Weights of a small GPT-style language model, trained from scratch on English Wikipedia.
Size: vocabulary 2466, 0.855M parameters.
Architecture: RMSNorm before each block, biases on query, key and value, untied embeddings, normalized queries and keys, capped logits.
Training: 105M tokens, 6391 steps.
Each number is 500 + 40 x the weight over the matrix's rms, rounded and kept within 0 to 999. Layers, rows and columns count from 0. Numbers have three digits each.

# v: layer 2 attention value, 64x64, rms 0.276, rows 26-63, columns 32-63
# o: layer 2 attention output (transposed), 64x64, rms 0.234, rows 26-63, columns 32-63
# q: layer 2 attention query, 64x64, rms 0.354, rows 32-63, columns 32-63
# k: layer 2 attention key, 64x64, rms 0.341, rows 32-63, columns 32-63
# up: layer 2 MLP up, 128x64, rms 0.345, rows 0-13, columns 32-63
# down: layer 2 MLP down (transposed), 128x64, rms 0.481, rows 0-13, columns 32-63
v26:506498529483527512463497536553441517434523545440499600501567532472495490525515509527487499478517
o26:513495472479452472544518517495551450480489537562511471565482525469496466522465491490529448470526
v27:489508470477541460453522478486421473475480474475451514496540479480519510471478512517580545480490
o27:577527519508525480539466487499499484508524501458522534537522473472485509551455465534469509539512
v28:503490546518535545463590480514578498513540445523416609522553492423482443488483518500488479480492
o28:455505464532514466547451435522491429589515475382492451502481479473486528483454509526488502485564
v29:428481501537499491521573555482502436475520512475487559491460523508562496494553532477510534524463
o29:500504483496473471523491529574503547522482519445513466516482535494472476484488488510534525541504
v30:523496437511460540479480541516506552483535524507495541503507426473502537550472508491556496560458
o30:506502498492442455514531580448462505541447494508474531491436524562565534490443510453516489463502
v31:520520459497560531486517474543489491494478564503464456449464564591473489500500513562439495426490
o31:498438502467469453549518484469553547427489508441535440481540561481474514515599491447507457574479
q32:573440437511492536433461485514473452541505473484516472489494463526485555502473474502474449517535
k32:505514531530414470539501432494498486487491481470526519506493523489590478489528522470503499477523
q33:484483480447476451503406527531472542526523515528524526539516491523433492517533434492465419555517
k33:538486523504499533502535585491560567504486499482520530457457486475429520494501490562455565482454
q34:514467521461536492542457508507519520526532445484496521477469539576519473466541522492492473513490
k34:490509492509467537489462513494540494486489540494491472513445499508461519498473488493503465489490
q35:494506495473491475502465546484486486540492511497503459541444557477485524487570458462467480516462
k35:521541461471485488517536525523526532506433500483470479524469512530500455443475477518418491484451
q36:484453504497472478431501554428451481432485524467497458532502433507499566521523448525531446528550
k36:501484554476485480435523452520533541429494515470536531514503494525527464500484509505492511482481
q37:481512456542505497477516478435490510486501506488467487462578536466493544544487472470477504516543
k37:501447485450528501473441562551480482523469455537441449490410514520486484447446453552464490393465
q38:509473513424489490503489484481508493458479505576494537568475476486495530487548468546496473490527
k38:514455531513524488414466513566495475435482477545551434422464430508471585510548460574467484483505
q39:409502521441481495576485465578528475519503463526461485570509524527545500554477471492549516503512
k39:588481459558461484498451546580426403468494471488500575531539470528476532390449499525511546446554
q40:487492475569480519528463531519532506487435470463492570469575600480456483480460542441533475526501
k40:445488538544526502539473544484504441533474517519479428455583517487463486483493466456502559453559
q41:479530523504481485391578501476501596421485559516546487533487509497433543512470548456512596503455
k41:483487542520505481517471519441481500541464485569603491426528454567517526538487522477559408515528
q42:523459550453541538487571512500534531540534484512475479463469595449458413483420436539413505527434
k42:629463528471408504479536533413489491467454530560480479481377502447483449482553486535449535461519
q43:425435470412464511559497487502438532524509594510515494580478467504454499469535510487411495504461
k43:557512557451477463447439469535475456524461487440551542537469567525461501541459454451562469514489
q44:457466478572555359545469500531459475481497460494467514509464430492488477462492510507396463493616
k44:524425532534479500512527545493533481498538532619473537465527550611500524460519507448537447495513
q45:512424494478507566471503553560532464523515476547474463524450463507439546536527502456469452528559
k45:486536559554526528487480472473561511521557532457531531564559473569552553501478549502499503560539
q46:467472588545545501439461535516542553427480547461478458538456514537498470533606541458524454528492
k46:533467513501462501476383513402629434461452504484510444398540507532513511487536572484499489473507
q47:548479473535512516588505492498464511470566463504497485526469511470501501455462528531455511513527
k47:506498494553500497514532521498495537420519421449499448452455528528540496510420538529525560508545
q48:515450488465439471474414518554555559495514541480510474512543477476445524506567394507467487484514
k48:508458478486501513407474570556510455455525437517523488552493435528451529527424499518546502504515
q49:519506469526468461522536478459458562514461479508471539532516489542506479483453466491486538487476
k49:507473533498455608477502448460464531481494470487474479458512521464483480501544448471493462511483
q50:495459447497465461534500546486491518445479486497470536492579503475503548512521441531518473496517
k50:502481486481453490483456559531488512477466488474496533569473459524525459480541528535520477488497
q51:475523481509530445528522467470420480493510477504485496469505526496520417461433534497425511551511
k51:470464451495485553567525441435497501537484491548492482421516553501511500443537480496512529484531
q52:468489485440527574520461461490487493463497511518533470479448493499494471514462530525473498521479
k52:544491514478486519489519458488505550469409504471508514470476555451499553557441475501445517515522
q53:479445551433459524536456533433514445461501530420506527479529494479539536521500463528500454536492
k53:463588464535452479543459514506564474508489553492502554467467477516448529505517515568512506436499
q54:482556487492507485489489515624478514454517526525486478502480458514413512511585555528418464500469
k54:484480558503442490534453547526506528514492496539506471537519499508486546511461526506558540505500
q55:533521420557496484491479546456475476496558509459556481488533566452536534503469498495520447505514
k55:556564542551516464445441493539521480498463544525531488556457455537473459439475508529565486549479
q56:464512541514448434478446555507507601440482553570500527583563512504490534532507532559517528512441
k56:471531517487495468471471518411486479463569545519525551506533500487514437475541517450490376481456
q57:470486526479445525529494424469592444559528540425459420518516507507467485524475555421516423505510
k57:441523463537432599599473554519494491427500560556508498558472405599436484522518545510544474472503
q58:539450541506523417495473470475554487519545510500489465494501511491500510552578537450539524539470
k58:526529531472557484578538472557516482545534456484584432474571494534436547482549528488446460482495
q59:486452480529463523460442497580460497500520454568513477501507457491494495476453475506521539474519
k59:525414505510492510425467483501531492503504531491550471547511579473482499512499501506531508436507
q60:441502506498455489474525489578598473547525551487530483429468510446546480514540433478475517447498
k60:452486435536518547520471511548540488472493505467475533502430525499482547518521486433469496597453
q61:525490498442520490506525473441522450534525524441484576414517450539414465429489540505533501477503
k61:513429488464531480506543464453519503564558501528489471501483457500473567536444465469555458546484
q62:569510485515482507527538514515515452527483482432459495510585493495452470437433499479483475501562
k62:474446556506527480394532525463474492484502472421573464577452533518432508557522435422571469478507
q63:512436429518558468586463550512517534513560513579492501456566527568468539498521408503519454512469
k63:543511446484487529512554469484467480562559505434560541556483495377549498511455482531510457488522
v32:490573454456483492470416494454536438525516457597516510540495532525487485447517473485418527457486
o32:559493503504437525523509421548543450522544525472512515516524398508556491528542462523467498521507
v33:459525593452516530542412455482522503576425547441548535479486560480567552514493423460514547505570
o33:473610557511524506409425577553491485536624435597491566478534391492501534443569541503509467506470
v34:472481546492459500484505434483465519564458488433505441468476529537561587564478474515456563541516
o34:464517505515516484488516554538554481434535450570495562469517536535449442537517586520556607488481
v35:535555489447534473535471500583490488481444537528480501517461498561525519496505442537566563566548
o35:545540458482520504476513533473410572556483534499520505545563454488471550462527513416501437471480
v36:524589486574557531525473536548383502445483517511510480479505505546461495538461458526511488441521
o36:404478476505527517507465443474535499484531486394509492552503466437535571481499485509491356561586
v37:479486493491513442434444427483420525499497434517482440485572473537456523486548471515472434433548
o37:483506415489485560543556539420516491370429522482478513465382406544501490488501479563524490483488
v38:448461436440522500579502477500515484485490571584501366535496492452478474459520502444584522542521
o38:509488600527467449478473588502499416558555485573489521525507518509557466486478452540519460526501
v39:483495469455525546568392563505543476480485479557491529460558509473591541614564415533481483546455
o39:485540436534464452552525517483425439578487415523526467459461407520447515442583494553513509541522
v40:558463447501473493508484519462528598441459492491494524455476518530475524457524502524518477539525
o40:549458504434381543514465562501411461486487540544494455469488498483465574527491502583496506533466
v41:507481497506436562473460488533462429441477567488529520470467486528520500466485514521494596511484
o41:513499536473554488491512437488527548479506535527493480543507433559462563517533480485496470533430
v42:481519419472506516499488463474514534475425506518489572548484578522389483490576569530477588518470
o42:516417453526398554549464612507462483515473572498533461509502467594630601529453527405529491519566
v43:491546490480475546430490509526521469579494528506565456488530595544613508503517502520474502501497
o43:459517446558478403502505479478442489449548506511444585488482456513540483523480525415459532536478
v44:469468495548492491491507525520535583533554485483440563490537499482466497527477503531453459511473
o44:536541529510525540487451519547483453429488509516406460434422521440443547478477569480559460507504
v45:446478556463479489379625480509490406427526495528562481554520546477542500462457567526485584476528
o45:505442595536545512517569384493560521565489506515509501526562508529492431518519413475469516498434
v46:473491584506567555507484532476509454468483469505567479515404508496532585455493581540537507538481
o46:442485508503491477403492598473480515555426405490518492491561526503510493592478503522524572449429
v47:541558411549500414455526465460504622527519505527550587511475452586551553502517476459468545561509
o47:561579514522465416455434536548397411408511522520525438492508549393503483443474516505488544454558
v48:523506475473410505484531512480478508446471492457500522493499504478572606543507446503473492500515
o48:452544552496520537526469484521472519527496485524503518516529460492443439447504557560499448513483
v49:439477467440516482475472488523474451498528494558436563434516497567494543460468475507499548499505
o49:550473555502476487465495494444492411438557422544571449521457421491502463470564512474502458468491
v50:540515416493429512595524472489487449485552561357494469530480504486540434488495515567559481518476
o50:456505423537589484558495510559463525498550518508601581487519561524407494466420564471475524476487
v51:543581472567553530542536439503442487475513536481489558576523459496497545437576461490457530485441
o51:551519456594460499550484507473537420522512452486487502549482535473519524495398504507534482503519
v52:499578529574554444464461478522540443515483485515449377507448457505533547541452479550582521515507
o52:455464457494495438553552575445475538472537528424510566405486550511548550528533527465513530466451
v53:446497499490533447522534474546445562523463468464471497486529542492421478563543469480512511499591
o53:477517528490447555538507516492542488522572514550515504548508496508574462443519511478514415510619
v54:490513498516554523556469537467458463505541559492531521477468430437447465505508487457491469506443
o54:506527495548540474468491481406486530513502463437505458545461489539562540477444480492496427443548
v55:441441489536491522578478469438504483448535590461488512499532475484475542530472528468426419493499
o55:414495461519522511602540442502528588419501426540524503458465490467519472465533554535508557484515
v56:487456486513554546485485580564518476571515604507471496456501493515534499554421484468422519529546
o56:518452499487501483440544416453473591490510403474488463486566428506557485421544496437484624495602
v57:533456524519510518454498466501428484496496528554592511481438561556451467629589550567466469483524
o57:494475484525513489489574489468510465479452557465598478448543456522561483553526487461463532573525
v58:457448457582487467476432488507519529514529468456536592448532469465523473513520513523528521550549
o58:497539529384476418512520512540476494458515532569514455487451536476469529467592478540518548527519
v59:485579554508582490474416548529555515468530507529513471549565599465470549521530445475536493446485
o59:577446502493554576424519512479559456545500467449483497397518446519513525455535459547495460535435
v60:518405479522464526445573445470528514487447447480541463533496437447533411532513575492485554529471
o60:432567507536434448621539482516486533555425603516488426538510535559545551506502430455477560490515
v61:562492486565527520432534491480527559536447542469565448494455505519578594464515502450516472568590
o61:507472513443365432494519555467431533491536479551498550478580559459569466524504506533465656520498
v62:503565534435488487520547470516528505474494553476427481527529554442510454525513416512549519475511
o62:451500535513586518452467514529458493536471507404519485457513438546513515397435522500508442554462
v63:491533492484570473544512448536496475562526479562444479535471537559487460461504433526499504548540
o63:532547504495421448497550442514494437520518478474547483563568508424535463514521531441503500505486
up0:474502581484508447521522527516443438529496480579464533477507482468483524403488512534563530521499
down0:523477495443520533519536581399529517490447538502484541521518473510478517463470509378500476532493
up1:456491543506537480484497505457514567508505486535542510426559436587485542486522464522503503508449
down1:526539451505517555517522425511530504487511549534465481495527512497595536465530559511457466514536
up2:535554445495412513457473460431484468455456413542495462510410464436473439463502532484565457523543
down2:524484565477485471558538516511569501510476522505543576477529575568514419528416425575430523505445
up3:556532462510576558450478526537468484498480513480555560455445521561476529541457492546506450524491
down3:464506439526515494503492567507444514468451547547539480458496533539528518478522460448460449519501
up4:533456532507512496508579465470548530635530456497414525501522493544506529469570481509535502486508
down4:458513470484536480494573495539506512485518525486508511522469492536555483537443501432532579476512
up5:439526521514543573442521466492554592493464473542490479490572583513565481434536515556505613473413
down5:596435489507518499599605521498530421522505516466538500487475527542557584493471504446470466412557
up6:514477542540504489408520510479571521470536438472537427471535478421572488519533459455515474437509
down6:471554486526453559548533491570474522488497524510540497529522519572398550521481496513495538443458
up7:474496502525467549508561554538449537475478477447505472504448489545474490490418494507542480549521
down7:536405497479475482478502533511522509575546465511528566534538505484481474559527436521516556465584
up8:565451446531473512438451459500384389458465517525449512480514499504505550483501511511521460470525
down8:578509569495491475474538540530452492545409576500474468466543497508512519471538525463468554469556
up9:528515532451544515429524485595491516452529480499559487482571500489498491511549475494547489467503
down9:533544494482445520535499498487517469476520468463470473478454467508474441445531480493501491555564
up10:490454505437564539467502481473544559408509488475484566504474502474420455504490481509479549469554
down10:445403485477590482491494473556510495420427507491458452492389497538531543466445474506516529497528
up11:512528482481555535470503502519545543513529523441507438519528455515537445463541496496511462540565
down11:437501453539541440527452505477542499443502439488523492496458524428465457497453510548421518552541
up12:480559469550583554476528590497598539517519483523492555481484476583502512448492514601467559457433
down12:521415485496543538453514558419492519544501477441461531503449532504489426507525507518505529517551
up13:524488486482596522500543578546554556439502562521507418492422513542532527522542444552472477565446
down13:599463546575439521519443448413523500493478505472505468523513539471458475516433553489503413551547